config.yaml
num_hidden_layers: 16
hidden_size: 768
num_attention_heads: 12
num_key_value_heads: 3
head_dim: 64
intermediate_size: 2560
vocab_size: 25734
hidden_act: "swiglu"
norm: "rmsnorm"
norm_place: "pre"
norm_eps: 1e-05
positions: "rope"
rope_theta: 10000.0
rope_fraction: 0.75
qk_norm: true
attn_scale: 0.125
bias: "none"
tie_word_embeddings: false
parallel_block: false
init: "uniform"
init_std_qkv: 0.0125
init_std_o: 0.0
init_std_up: 0.0125
init_std_down: 0.0
optimizer: "adamw"
learning_rate: 0.000605
beta1: 0.9
beta2: 0.98
weight_decay: 0.1
lr_head: 0.00414
warmup_steps: 215
schedule: "cos"
final_lr_fraction: 0.1
batch_tokens: 131072
max_seq_len: 512
doc_mask: true
train_tokens: 1088000000
max_steps: 8301
dataset: "wikipedia_en"
Each number is 128 + 24 x the weight over its row's rms, rounded and kept within 0 to 255. Layers, rows and columns count from 0. Numbers have three digits each. The size before them is the row's rms in percent of the matrix's.

# layer 10 MLP up, 2560x768, rms 0.0287, rows 1448-1729, columns 192-239
098:105104107110100121129141135146133156159126170152077173147107156137173135138133077148136098131066183117140099131086141144123118098124103125119090
103:096140158134127135119108171125148122105172128143131104098108150115169150133114115145133152109105197129191125145127104111116110111107111149146110
098:125154133114167124130076108125133135104120109130110143135158141119138154128115152175117175151116187103115046120123121089139120098138147133137098
098:119160135139159142103080093107129112120102094111130129100172107140064148138162112144170129154161120110094138162085088085102117136137164100128116
099:130110146154108111109144123090136106119087095153166100125112126118171108168122109173102135106147132111103147091124119126158149144156129120152137
098:117105088160120148102133126104095150169123143091166111129128125073144126095111086133135118145160132156098114169107136126159117183107106119163136
101:119134117090121139150144167171135119160099119147121130175078153108189128189152104155147152157126129129133132119134153112163161143112145132128118
099:156116129141122135146130178094096139121151108151096151113121163097130134140132132099117102101133152113129109166125152123172144100168141101131097
097:115128110134125131113078132166154155141125118164122087150096105131117134152125144105117114109100167108146158109123109115109156119120164094121096
101:134149124123110105142126132128186140100134134143110133127130087133125107126101153122137134137065151133155140122132106101114159164148108175164102
099:165104115126112148167163139148103138139129151093102113140143134147092128090096120142172154129160081151118145144137106083130144118154149142147178
099:144144154086143097172154155106128171125103132091113145111123101174135107109118119157106121098128134088140129173113138182165141128107160115133116
101:152144109151121085112132131119119109115092148161140143115134151150123163124165121113154160124082122118141074101109161160203110137139142117143133
100:127133151083123116090120094134135081178083150124130123138103124142152128137119088138129121138143114105117150121156162140146114109151127165185121
096:125091128145110179163087106069125190123135093133178143142158157147148114097125115142127138098162131111119125137118124146122090158140093093135144
107:135122162098145129147142145121152103095125109155168115110134109086130141137125154089130121097162138178094083123164176106085097100154142148167118
097:165144146127145116137113140119089151134155143118138137158098121099069107135127185114111164166148111146107147102160147116162160164131143103173152
105:187141102100148071086135141164123142096203102113161104173109110130176088134123120136140156142098138126127098139127145143197128124160122128110144
098:136123109125113159094133103131111092097145118116167120138128128111118142197156104177125133089080139161130118101078134143101072137147097184151146
097:121140152079077104174136139130154097096113134147113178161160105146081113105142104134166126128150087116166104105102112081141122074124123157147135
095:155142158114098144127112142148141098152091137107121149160120154122173147131081104100050108125182179099147138121137131126072143165141154108107102
098:117135148117186140147072110142100137149160125126131157148134098137135114163168152150153097158152133141115150161124123121119117153125104168145161
097:096143144091118180106125146134133116141125143100135210131153146124135111160132133132161140106125124144108114156071129116117178122085107106140132
107:109140156108147115112132114085111105170193135131119113079108112135129087153110137109170164114150135115160117162114160120108058139094139103131123
100:127116160114127127128144102119116177153151109136134086148142136169129126101113102077120096132150158140127110154125138108104141131119128113141155
101:095095149139125156092112141114103100129126160081147143109146112152143141146128106112106138123129116127095123123128126149196139139160178099121088
105:117162129114143113124165163105126132152122104128097142105142073141124147133119136136143118147139155147123108145108152119169115114163116139101097
101:147139084118142106084133109157137133170107125091108139104113100128107133095110141112114146168125119136124115091097152124147114113128114141151129
100:174102141161143112134139109105137121165186137103123115092126094133139116120179149124137148122111112121077114102115114120116071079128090126110102
102:188154192171144135106164140075072140138163105161133107169129119113119161108141147128152123177090136110141131116072127101164105114110093139121136
100:143128134102114125144114119167137099145095111091114172124100130100134067111102173105134132093153127147152201139125139128131096098119112169087133
102:099144158110123175101089123162147172112108131145141130089152098132176140109125088146128158137128144135133153111117155142113173126121143114134111
101:093107117151133160128132127124163147136095127137127144138112079061157132115164113166119089089134095155112126134130122148108153170141167108107159
101:116083080122128105087068120110171138132118151129133117125122177171150132169146175123138140155146146117111105106121111131096141139144101111115115
097:100123108085133122124141139103133138122145083118166112082162118052115120119131152113139088106120156137122162147149133150100106142144167104178105
099:131098114132127135160148133156170111156164129100084149124090105150170151144135117135166111118141108093139122156096083111118148120120073163152165
099:144147172125119166189082162106117183117136127153071130120173086141142135143084148131081145139108158133126130145175132133167183128126143111126118
098:132125130103163133111111146172137137180174135141116134146107079132103132118152170133122119104181128138154120136110095145129150126143104093138107
099:167154131114144129108127156089135124159125115100106118183107129109208145115097113133169136148134155138118122132115122148100150121140095160135107
101:080114176182169154078167103127114082135120129105133140099118133084098200084135111145174118146088159127094118115109074139118159098110104088135149
102:208127116136153170109106151150140179162098147159095122175135155152136080128127161151137106094092102104105152100113138119131149146127138109106104
098:154117143139135073159150131128114157142131131104102114104117124151142124159132095153157158164130156144139157125126122135116086124120096136092096
099:172081124146129143116110098130149123140120094085126099129110146120132122147140158161110116143110144082144138152131149139177137123096161111105112
094:146104081097108129128103130142142078120123146152105122140106137097140158132132115141126126117144147150144113081178124125159126142131121113142108
097:088140151164123138134152119116110112139146111137080123114148146178130129162116132119136146125155097164088108129127118132123111171068149139131155
099:118105165126145130146097144110108142111089119148123154139124173124120143103161145133127155149126124151146072133128107138126116127169096176146119
105:104131106121092144126146107149127131110096086118136140139145169155109128110130140109154139132129138126088152173125135102133157103126124120147143
098:130121100127139142149120070145133101107129149090086128145132097080091121126093096155112148129112102139116111140118132157166140118126166114151133
104:144110149129143096103122153129143172121180143117063107143171089176085129104160163140104164106158100098125095139159153110098087065098148141109106
099:097134131157179132094149131127166181143148075129143109126080138147133100112155154135121169123118142103127114135125128120138090095097142130118121
099:168116160123135142121127146142132128108116111090107135132141158186088122111119140110074154147119150148153121121158124132123086141101139091132110
102:119136107106151097120152153170135125167121123136129132135136121147140124123151140178118111170086096141115122141100134143170110136137115083142104
100:137145097103166114142125133116173095152122121109173122113162093100168142127162094113132109133159153165095124149188119090155160160140122098139120
101:128123097124109158078178116130150136121118106162119105107156104090153102172129110142099113147132112134111161155152170105099146144110199113159111
097:105155145128127109174137136177130100133111104055118152156139094117165139117108140136127122140116130120130101145112104112137131068132118104134135
095:111138140124169150117090153114127145132133172131178151120153096150106122140139138174117144159108116131131071130134104171129163128113129118133083
102:126112107141105146140154129146129125110145112097098141065182151100125116072153121092144105160102154145120185143125122093119125129116108141119141
105:131129116120153139117157092175121127168116131113094168142130168139156115093102133112121124152149131134086121131125105090139095117137119107124173
100:146130087152155082098128126135135117135084134132131158115182189109102162160160131112120060095127097094082143177131100107125152091104113141117135
096:119115170146103109110155123194125129181134156124132156076094087146138099106136110161105124135129149131140116146097087113139103140091112136153112
101:140121148121104153128099109102146122123116118156162149101133096098138097142124120143114097084182139146119115118117113113143094108100107139145188
101:116151089129122153133150128123131111075162147147166157133093100151109150171148150103101130120109128128142111115135103135128124178157169102133126
098:104103106156130182184117118134120123087121152164103070107087140135095124127122049137114113123161124163111113067109129098109105146152154146139050
097:124144116070138120100073150099111068104146148104105112135124137153158125145139120133092168126128158160134146119107101132155160119123121114105144
099:114139169110120151099138158079132076161166141104111125076107153165162142138149132134121131128086043084137164111110131107142164135127076115113169
097:174154107125129135113142123106149087149175115118108149143137132158138128100133103165075095117114115175144129142088166121106108109145126170132137
130:146134127132174124139128100139140134117139117132125113160155160136114146121168141138121129134152151151110168101136103098130137126139097115172182
104:113132124161138114089113126181169114133142134142148135149165118120117135099160163098120100137111114132102181152132132114121156092108134157137114
099:097125120122103119078175124160151158134117125141139119089099145161141130126116114099146136147130161132147149133114095126124178094141155160135138
101:135101164120127102120065154139164126135161123133115133123170144185150138127094178118121135121172115125113139124175128167163108169143155105153146
102:099141142122087141161167136124109094123096106138113133120131115119112138097097111117117144108127112100125109133099126166104164085119151120138131
096:130130174114118149172137103129100156146165139100079123141150165118094145101145157112085115088158177175121136111123093159136151140141135136151116
100:170154154094115152094161110138128166080093062099139119132100128163093152129110113158145116105138110131092126170083114119127138145131098124124138
101:145127162128132138137102079140102135113101106137152144086147144115093121163139143157149139080155124148113110112119141099138096125114161125167133
096:166127109135120069152127166143099082094092118145131092155135094123092092116115129152148114130105082142142165131113112109073146137148151148111116
100:146121133134147104093156122141143124123082094114167099109130106113183123162132109097142161069109150107137092126133126173165124121138167105140101
104:148122134104178121095100104119125159122126101075169175156129094133117127120133127114173151122144119133149108152146118163102160145149124092126098
100:148137163110153172158135188150149137143125146137107134119155130123138177139125106146125165113150132132146124132083142179119123138134129116140106
101:119113108130146097130103145138102126128145186144123143146119133156152107127105188161107134148128123103139126137151143156149130099126111109129109
098:139146107148156138168094128154103147137157144135100075150123144174080155083163165102151119131195168147085100116109114097094120138107141132112124
102:164143129114129124151132152124166117083122131101147149153135123119140130151159148158112122168141111141142161121103126126118136092127125116125095
104:099087184096128131197130140141117139118147100111143084149089152135102123147124135115128127151096123133141152114132103135120117131107143143149140
097:113143123158146128142146133108125143111107150119106112119115147077123120112136104172095187156132137063164114141149151165143159138129135100135166
104:093085136112141109098157128189152120172092137137129127108159141143105099115109084161125058132111124106124158135105150101118149149131130098086164
101:119137129107113147133110128146155167124102118119163114140094116081091171078141107128090109118101124168123129124174147162127128125092161135145135
103:185170160148133125121139114109143117108107137148165165152098137136129117155110108155161113095178089107126113099138087122120163138114130127150102
096:139126147074124133127151137087118100110129117128135124081119137101162165158094117124138122092147145125096144163128150105160135120156152131128124
101:092149094135087109091144156127098120106123140121137106181094166137174099122113124123095105156159136178195145108155110080128160124131114111129112
100:137110149139120186146082125146113132093082059155107077138107118130132113126119110092160173134122101108132145144107136130129123133129166078121105
096:105113117139126130103139113119127092169109086094107135121152126126109125144109072177121107120130157119125133140148123113131112117157118124156062
095:112099150134124131111117121140109082136106155127147100113150100130108137137156147113128141107184143147107102084078147123121142085144094141127178
098:140138114104171116127085131117124123139153152133110155093132122154124114141134101127161141138102145147088139126099144115126181121119142105086164
098:123125093108083167138134155093134080125108114123140122185159142106176169185164170122113136147096143111110113138125120113122111109146146091126118
098:175128153102125083113101111154111113078121073120149172132160142159159137167125120140145132106129115156102160121138135132121136109147086128108114
098:123110156130095095129158098133097086118104162137106146108116086130125115137122167139128111128136117104111111141103100129104103160138065141162092
099:151118147190117128126095137087106146131082163131129120150127110121137112104121124114130134128118126107099150116163115170106093116134125172156121
100:118140093132186159099129119128128138151089132089105143151154164124144117104160122119099141107124130123109108169076120106137132135139125121157131
100:123136119161115125160102150128123122094079108160110092142150148132110114098107121147107097109122107135089124115093151145129064127117066117138133
100:089094137089154172163122115151118107155148153144156112079136108101113132109121144104079128105105103112126160106128105127148097113139103128172121
100:090170099149091092095084120169115113194148140100139154150113112147114118155168121130079128113133133135100125122135132134119097111091095096103131
104:117147165087132084160128155134101134160148151123092160116155122127106146205149149112099094146119135116157155127156159166161133152084126096116112
102:144119151135142131107139135116098161141130102123113108148155128128127122187167078110129122177121112144123123123129154127149127143129133138167100
100:177109140127104128161165129119144101112143134094107109133136086130133164132150084133132130150163119096091134133122131125136102094158145081074102
103:090132143141118104147136132133083116121132106114154117162161118125096127068131124095130122120128129106152113092127161150134115082167141132128099
100:167145125137137172107139145119112106127158152139150088124171122140137153133158112130159141085132136107127152119096156154137095181099145146151112
100:102138072101111106119168107129088117131129158095109159134115144109106122155114124125139186124151160130101159150129116117127086051132152101140100
099:107119133140122166119143122148143137154125090124133158168136092134113130133156132125114161105122155166119167180164138151135118070160128129127106
101:119119076104140151131076136075119127104145117062130103140114133110123161118176101093155118153111128124160117112106114126149124153120120119136118
103:122129129116105100105129139122127129125163107172131169102134125115115109143092070159108075136107162121146119121111160125136139143147132173158111
102:097109164076131146139130148126142107120130116096127161166106160117099120138160129112130133121139092139123134161119123165119181114101111102069137
097:111147058103127144128135124179130084103073141157137116140106129133099139139119131126177118121173116108142167114164135131203147092130129159163172
100:142097095160119080119114150147185120131129136172126125118099107108117122088165110117090117117122115110145087105121123128100119149124135152142112
097:123080140107061185148127138162084137136106102108127135148150117110110131117132092155116160148109112142110113117109158118158145149090119130125118
102:141125155107121110139180183091138131117117121125140090106172118096145118126120129154109111136148104120189152090123135132095146150155142109082121
100:123126104134093166105138137095110136132121127120120148104160141121127110133172125109153109169078159180139123133136131084151141107147105160099108
098:119124132110127127104112114138147170156143112140137120134124170166135095173091060139103150110136091110113115147088115140088171131121154153124171
097:129102168161139103133111133116151131132119094146105135090139161136099104086110131149132131166159127136148155149153149108114168128103162126113127
100:125141133122159128098113152156118116116176135104149107130130118133085155150138113109137135141104086089139113121139124122116104150102106090123129
107:130144143104077169115145114108153125117127056106165115116106108103158124112156097137148109125144068075146118126115166087124138117094103148120112
101:123110108167103111155124166119162157116095161142121086107132151103115114100123116125119122154197079099097143119114110121161119159109135117107127
101:141144129134127151121168092153170073145128128196145145106091098134124132132124159139126123136160165111155088136162160085161101116118121124123136
097:133117117134105111153113149134134087145161146139113171157144125131127132128133168128133113124129139143111127128110109069149104119116105123159140
098:125091101131100154110099107164130130097113122109132132139142132117098091120111110100120114100184129130137052155149107186189123091132117091096135
101:121135133075120133152075138141118149088110164074126170085154087139115146162112155091106111126131146136134124116125123059128132125131120162147105
099:163118170139139160151149097130124062127134119086154136085167157114084129111096059130120109076121161096141184130182132070143101143131103103139150
098:104139154133100115132079157138137078122135103136156143156092160129103147105142144118107156142140126150108134150138131120132087133142135171115119
098:100122103137100118105095151123106194119102135101138142125108141097110123121138156137102131115141098080115135099146132129157114098160107082110131
095:142147169122122106129136107122155126089151142080118159106146130106150113141141136135120115162089144115181068168101111151095101130168115148120091
100:118121176116100125119104123121146111145136140107118091116141124084172103184096102098124133099090141117130080129132113134148138074140159150141122
097:138149137123142135139109154163166129162096133101114132161120140107134129121088132128127149137146146178117138146094096153123158143152156140078143
101:134105105135103175142122160161164144153157090123090122145131140111112118177099127085127104162185101093121117137146135140108137126134136125148142
100:149091109130122112126132126101088183170124143125104122112123150165141124166126136141092108101109112147161134091109120141117099123128082123142125
096:144180158153109105094147113124130171151114102085139103144122138074173108135131128104119136149107109086126166151120132101132127127137138108118131
105:134147135119142107155095143091121109136121110106105135101150137132176133149138136099156119132120160118169126126174185136135115080115158129095124
102:078138083174113084152140151124119120134098100121130124128129140141141150090151067115130106167090117120139136149078148125156138068144154089124157
098:166138073175118131132150105137164118146120130168134120121155146175150182149153144124143151080105110108124107113140114131177110133098136094129084
099:113108141117101154135158117127106151145132154104119111151097153122141122113091141109107154129113167109135182149064152158068117144162153145100149
100:092131119141126141112163125130126079151134149114101138095081140134129128145112152097131145121111116081114176153116134133085108146127117111114129
100:117117133118120162130118129165146105167125114115109117146143107177133122117129150113135103075123107115114125144156150132104151121124145094131134
101:113118106142113128146129119110105148126129118148119107127109165151128106120135143144118156191151098119098088106129130196138161173127075117136167
103:165099136137163163146091161130122111152138134113114132159120138134112143172110126115129148115103083148114137127135128094120133109158137115104117
102:109153119144067135123123151140104150105081118146148163146138075112133178136120169162120135112128131112133176107094099119136120106090163125097142
104:173134093100145157115142109131121114129131121146140086114138109133064120093130132126152129180149085143108153103096164151121141111091159125161152
103:100146160102131108140122113132121131162127112123115112138135132096100176134109128115089124123171172129113109173138158091128112124116167150117119
099:120133135120117118147132138113139162124129063083097117161150158105159132124116120111150125130155109110123134108120132137106126167127153142108142
098:077110124203139144156183137107098114126153177119140156151113139134132142193137108075138102095149127134074125121115152151091156124139102114116130
097:152151122105119102118145123103135154094083151116136093177124151182124180140105181128105128158139123129099143082154128096143110123082154114100144
093:153099126143140108132117136137120138147130144106082107129098112117107118103167115143162127101105145121140108123102137155134121122138068106141102
098:121142117146109124171136130171107133135129084111113123108146109158100114142144148134123130125144128117111128117113095072144128111120136107118161
106:118123129136177111116108126143092101162132127111100177184123101134160148138177116115129104126115138151146086107123088114154169146106106089118141
101:132138155119125121115128150129108124116172179107104122114111101145122121106156128159128136093123142074100114116107148103139100127091130166111119
103:105142119087149140104112102146141137160115160125179134127133124095126161119091117135167117152117112149147168132126142140141075153128159123143097
099:132140097175124111092125121160135162140145144119101129161141147134106121123143160087117151161171135107134163099096131122075125105110137145149124
102:137126107123129148138138154118147113140112124133126144141164147095124125130110136118121109124134156138097144121189143129159116110123164119140124
103:087135183135113129113144127140174163143122123162137138137102167170121134117144121134122127086144131101092142075089143083101146120143164115155085
099:106095123120102130116138136119194108151127159086128142147130101090117144128133102161107133176105128129110131113145102147130136153140117136124154
099:132144106171141137133159102121135149114110165121146071076104124138144156137109097135135132086146093139084172125134133104089153141141171107107170
107:116117126157117131130165098097098144132131102124171131128166142157111099133168136113119133106115105143129116113094128152107117109169155100136122
100:124152111086110151103145158090135089165119174135165156125120142124091125115139139116123098134104147156121113140145105150099135138110118103076107
100:110177122141100172139114139105090147087147068146099125138113131109161127142157130136170095140131111146097084124180151138138134159149140150139134
097:142134117155115121143132115168135143174108108153132148118116117111140122155061126108124137146132116137110156184116134106122154125140123158141157
098:109126152172142134149132127138139134162118117121153139104156150093107059104123185135165157121127141156143157110157127129100099105149134152153150
099:111122104122171162102129162120094130140146166098136157135140167146101144116098114147118117107143139176114134121101119127140110113088135152121107
096:112122131141105188122158121120117141100119117119150147101125121150133099105130130127155115128118100096122185188124108101078122113093126146122135
098:134136114097103119188163114083100110171106164124116133097163120098131149140108104117159159142123149116156070152117134135117134136146117191141133
102:119099096111196142104146161117150154128128142129117097106094141103150143132141100120098170133127123102135121104108065118168137113101125114100154
099:140063125161139167143132131114084081118107144137121126136082157174152116072118161129113144129156169135171111125099132109143109116100131172129143
105:174137094149121136142200118143137167135154100126135120154138114153111094157148159137108127156104159141110141175156132167160107105091138133140054
099:104137110155158162154144145135161135143134143154109168095128071098149170153110108145108166167135094117145138135113092119092112089115109161136138
096:111117153114136108095114132146149100134135119122086105095170131124128178132149138159115147149092145106117184147154142118112145148153144095139105
100:136128131145122143168174100098103140103171102098115122180124122153124151128133103185127098140158158087168103152132153120119131137113139154093172
103:134127115108147133107111154137109117122093127157123108159130148132143097100129121146122143147117116094104159118108113123149170122130123146138106
100:131124147153117104142103110129109110141110154129096130120161128112124148144115149125144140144101087135080128140124127102112134119105106061105116
098:082144154157123127103090133158088127141099127144134118111111133143147169151169124098099138153117149134150131123130146106153163104087146102085092
098:123132101111120101148132094150107114100098162107126116130125135100121113154085146101095145108143111122090099144117133101129079100085138148122149
097:156145146101140141152100112148167146145130154164131107124139167153113130126137146154109147136125139122110164135131128137136131133152168124145113
106:130129144174089107131084120072090150133152122138101120113133130136115122143149081121160187172120101110123128133088152125138142129128175105096137
101:156173140142124087072098120087064122179123103143121136106142113106148123147130136097078138127166109142142115163108158173095131054127147080148119
101:110107086162148141113162106137173108142089118114101177128110078103135086095158140152137076120152091127086174139126164129121151127162142145117169
097:134107168134157070098134118159096173145133106142114129087128101129141121136096152131110181131102134162100106127083143168153138123108129175071115
103:142122135133107139105092160117103143154118116134131130078136151133095136144149124201117146129165129113103142130117079157122059101127099123171139
099:121097122147073088121122143140150146156104134144140138161100143109129200111151137137069115124118120136142125152147132113124126140144119126149151
097:143126105141118139105126155153101141130141118105154152143128155119135087121121101137095120150143131127104145125082132138175126163156114146125139
095:146152120101153117107130176071106126097142105122142125073137130148132106122153134092173113138112100151160155122117114140120138126148144134096096
097:118131129160108100120156113152137118151108115146140128147168121146125162117165102139125115172135104128107139183131145148153139105135123074126124
100:098145086161150097122138099154093116090151132130090105092093153142094103115113129184172149121174099158158166088140124106101132124103078157145137
098:141125163149117125163131119104120138111081100118124114142163124139156131137169187150080161113162098092110138138121117088144148115124134125128167
107:097114125095093103131131150166096162115154097163073165104162126102156084096110119118100166111147137091110125127129138118142125148115100097115150
099:136120169128144103116143132127160148159106135158129169159143125135139135154084119134143146109121169096108116091159140133132199130109146132145138
104:155141171118071147124106155138134149153109131100135149103133149142124069134124115108163151106109106124083070093113158149114115108152142130135111
101:106171127152145106154166110105158125155090115150127120131131150154081120154159168137097139108129121145129106087130121091110126094122098139101108
096:160133145131135110150107159165131174136113085165124108100117134120128147142072143157129169132109120125167096097141183137178083117131111123161130
102:130095115122130155156127151127101167141121111157092103142088177132112074174115131114139120160126156107131093136179137151133098130088113135128155
098:137144136121138124110144131120148128112131153153124135132142149112139136111112100101155084118134126136091108133103131132174123121094119115150156
104:110159161114096136154158187151104091155129164121125165152097151143137141096149112086120166121147122120093171127126114129105123185095117117173101
105:104137152081064124132146159107124116129110109110153131127112122104164121158131140104099110099100129116133147125146103162106131171123112129128114
099:167122139159137161104114173067140152153149118131113117112157106119134108127114135158094108114100114129143137136130151078118147107124157104101082
098:154134170130124121138101120182158148147161127099151122149137132106124126116119110115128180134099116156176124104136134074141113116137116156111147
099:114160129101069115127145123082121153105140121144101092147106123121155100130131138167119141113108096108133099146133109140132131131112102134151096
105:136130130128139134100194129170157150105145173161088145098133145123077120115132109109176098109146151168144164119137120105122125117158136112153122
096:106119134129117137125130138173198105125128137133161108132128138106085135130089149131132147130130121121122104150159116112162174162121094114119112
101:109123145163128143112111154101161107142142148121125088115136145143102148111145076131140080126115123102103183116123126113134121120129130156100136
100:125117128127154144117144094129167155165116111126103124155139116120111157124127086157160091122116120142128125113113124119138141115141079153137110
102:177154129132143120092131146195110132154105113158142132131159127190086104091106149128096147155138117084119190123119154165105153128164129116136158
097:117134085154098107093125118095127107123142098131112151104141127127160085140141129123115108161131135133105161087179130142095117162126115174115142
097:132135102132142137127118139120134175124144138124124142165109106144130142116120115102102171112130083127129123143173138153151102097097132167139137
102:122124143178138137110153134112094119157127134100152110106121170139120084082123107132167129117142147080108127136113121129113092127122094122094086
099:143143139133149171121160130137110094191129160142121115118103141150145109126088157112104153180175141112175082120121168153131116162115152168118160
098:127150163135131081100129157141130122157109117097165112153135104116096139123159174113142150108125150137070080078114137126110118134126103123137120
095:100114117111131103099142132127130112112124114130108123125101132087098073119143166177100115098125134143160103062130115125116184156082124154155120
100:084102132116144147125135159132151129161122092134144104153114133116192154122115118103105092158137158123139120157166085143120149143074137194112146
099:124106129153105113104132117208120147150135137092121085161145116128092075089139115152144152147138148119145111165144124161153125153119144102124150
100:118140111177126119117144163152144141121127117145179137123113161179154114152117126152136155113132166103151111089127161165157133119094146166139107
098:105119148107123121085138136144167109118167087110115115112135167138177095106125158108110131164149140132146153115116100118110131121139102187137180
103:108106198130134149117153147116158126181140132130152150126170114137102145105082092154136166169161151115113129141114135152128125173070155151143117
098:092093133098145109092098096143098118125137124142091087106154155122155102127113121140155146176160161157132125138151111096111143119107092095149176
101:162153110176118138123128153070111080158108110125146124095140129128143071138099151139105133090144111158151131136106087167110103136152110141128159
101:090143126104105155128139141127127139150177133158072155126108141080174150149144155112120113132128145050115136169139130104157120075094114112108159
105:135095139160102163137080151103145144088124090146165159110070102139130105120109169119137179102148123121163129146102119131150089112147150133108111
098:157141129168107075147120124130149110110133070123098110115129123117153117140099148147117097129136104106141133092135177127125085117139154162129136
101:111181168126127166109113093115074122126114186096143102135094156117133156150129134123138116112175082091104134102107142124123123134134129066110133
098:163137072119121125155126109131123106108101164110135122148139123137124130162081114111096126130127130144152119107142136136120140146140217157119123
102:110138114154096148129141140114172114110123179079111145143128170125164102104116137117124143101124129107113151119122115154110182141178098113129151
101:125121165099132152129124145135130125123138166160120185198114126097107075169176103164120084117140112095150124129176081127111140125098132133159115
101:111137083131113112100142104127178093126172161093090130113135153119113115095108140156109149100146139151126097123113108111162119126131133115137168
101:116134124093092121130166122117130160141103085135143158116113123172111167137105106132135129130112107178153148129134167161121102137135136135096074
092:130139173150144127102170058095117120139080124108128135122123149114099121117167113109117097162123116155131142136084113129108130118084139117131118
100:107118166079163118109163151138121120106109093157101119120096139089095097101141145134115125157180144157126159134102148117114150109094142147129120
102:099131147105109103158130112115125155100127116179177152145117085144165120140155101155122069158050103123124130130157139093069096112114120122126170
099:161119157123125123128150092131106101157109137132104128157121143165160127125113064164176128122103133082113117135124131142111123138157114125143093
101:121109076104099150143105100137162146128141141185115119147103178140130116108105124118141154136125103140160115109118143096105137128143138168137115
096:132158127130102114177102139105161119158156110144156141129109120158102165112138181110127101121139107106099119122108129118175103100098093132177184
105:171099143125138140113134129139138136143162120126064115134132112143186127148153117138118139130084161115132135138117133123164105111133104109164118
096:183135112117162084092094138149162129115152156093150139120122140139134134134180103145093123105169146128134100121161142107104173132140140130117117
101:115142140142173105152138137091105150136132122171124129071134114155120120140135141128106133123141164118149120162113080095153115134100140132098123
098:167116109153126123169141122153142129107095120101136170146117065147148120126121115130104090089107121142149087102139121098143104172124137153130077
102:167123078110127128166125107130174143129160133114138168121123092108159134145125057129152160119117071121094111133109136100107125163138111110128151
099:113080091125138105062187134129139088164124131131118153128101130138156150137139113100104111138121103097167130156089176156104159123128143102138104
097:156109144133169131129144094149117157130148117134103151138145094150140172153159139117122183109141128107129077100122147131120147136143119127150121
107:132138118124160171114137131152102110122139137113116136090165145088156126090096085176140097111145120154186126116083076127108089101103138154181147
100:162111088154161155165137110105122092129139163120192118142149073172139146144107129150105150144146120115130108158102118104137098151138091079145088
100:138107153146147105154153114111147119142110129057170152114163114147143162154135175103157146109112140146169101114161143137151118100143165149149144
104:091105130121166140152093129163109115133113124130051129113125141147079117110107094112116108124102132098109119096123142106124102145158125198149124
104:098112121145117106135106119167136066105097093130158156093126092148143095104113125113177091117138096137137142098152147084184151157127128127154129
106:152151138120101138144146119110163106144037105129160112131092116138113127175106152092085124117109132085113085129142115109144121117101143158125120
100:103126107130160100132091107129142121135140110132132129115158162150156145131168124087138163117137128136104118106136143123124106091113129121185128
101:130139145086167135125146120136150092154136166155187150137082113124132140147103091111139073148118099153136073097097123130108126098088141105170110
097:141127168093140145144140151116121100117153177125115119142109125139128144106086116130193111120140119146093151114124084144126083149127077154120107
099:093101128152149116099080164127152152095157119144100076138165146109131181150122178121099122145108109103141116117131142138126117080130137086154088
100:120117129121096090120142133158151124170128111141093122138134174122151109106087122140111138140120112109138177153122151105127092101126097130149121
109:140110098107075127140129110107116140129123149185118112150140142138105097131093095123096109172121096106103130102100181111153134079088114104146142
097:149136113118148111110140104116168092148117108111100103144122111115106094147136110151151152122112125158104094116138113132193126184115119090112146
109:116112117067136122131174071147076132123145141110158124122109139102097079111136123160136136107134123148132140127115125127104110130151108133126150
101:157130129180119064095148111127124176076130151113133119126135092121099121145102113147130148157091131119132137141134136122135163111160104112135147
097:142120163168125143122089141120084131092137115084121101081147116077082129138115156133099194146144111126108124114133096134132106144142132134120109
097:156150124108097137163143086161125142156130112149113105115119114114148091102110068163120184117101112150104104115098150146131094115089137116091123
108:098110108177097114114091100097134105123143132093144102073137131128138109146116125096171095156159137132100114119140148158100122110118167158128101
097:124121158173163128134128154141131140138077106170155144099126186135140141145102086114119129121146143133122152132154140132162108120134123091134139
095:158162097148130081112129126157121151149140143117156144078102139117134123120137155140140116117155136100136110097167172116115147122127131121117114
096:167153117093087103141143129118104116104136178129137090138145106117106127163121096173153071114097085165098129072147133119152123124146143083103120
114:157142155142150116153154101086137156161145135108168088131097089151152123115163157137156089148111132139120142114137097110144181160128108158133091
095:143113101130113165122128164053107129086142125163118123100145131107159152079086131125144128169139101174115077158143125130159101142106093130136126
100:143173115128125164124147069142132120137118157107129102144122133138101116107115153119124185099123132077110136112111144111150115129158165110174144
098:084103116141094095117118091111117174132127125094121101114112129149110123130114170111137134124130135122155071135133101101138106115151151113103147
098:120155120168123164141087130103128165167168141090150107160129096112155103107135134122119115134138103126144087136132180154106147107132122114158147
100:117122108148138132121125151099129114107177103124135139159092089147136111153073158131122139094178098076098129131117127146111133136128141117149130
103:140114136079094118140138089142086153095105122157158114166113152122136147139115134079149143111104121147098113133125157120152123108131078158125140
099:116122106174102148121126123167151111126147122125121118131093140118086087141158114129124102137119171084187139103122143121094122137136141121072127
094:102122099166145105097139101139119164126122131157144106142118087137139161120117164115162129150132133112144167146136112055132123138126087125088144
099:125151106170147130131109158121156133165147147100132129122149165135112167127146133162149165154105105110120136102135142149123117136156103102090132
098:118132107109092140102109107146159105130119156088146121113129141119144098088140102123159145109129108144114097170109150182120117120125179156110127
102:088122077181139160103117108130135145110088123129149163127117170129106108128140128158123137112094107154105165130098130107187136126131124141160123
100:164132126162153130122146140122101116117093132137148086106103129126135147118107136118153131113092146130160147126151169156137114163138125100143098
099:149135099151116121121157104144106162113146129110139119180130103108113112150103115141125141157126113173142123140132111151082160148125102130116099
095:134135149155153112117147171122127119111128104127118124114124069116148137135183099073141147110076122149145133127131171150114138155173184121132115
105:148150124142114083107129148113110157177111127165161105099120099105072121148129103153160145136153125081092147109135140087123102140189135136100103
100:168121135111132149114096126139120156145170127150128153103148173156179140126129182116096111152151153101178184148141108123130129132127138106104138
108:111161120085148119145135130175084146120159171121116120153129152167157165135107131109167180124149113157116105148133087157164155101108120117117145
098:149105127169125162138143160139146138118154147141108106132142107130051134141133131091120140146135130129128140157161103113170129111157112172122133
096:161152147136114131140111182103101144115116173131099137157124115098126104126093153105142144124138147120114105152106128159139148103153123107121116
099:123093122128122127158148154140158101074116154122101149152144135099097106142079162118163157155134121132147143128109080158153154136128123119101116
097:156105122130143101124143122113129125184108150149152099115111114146128130110065159101124151131152150073140104161163140147112105123121127125180141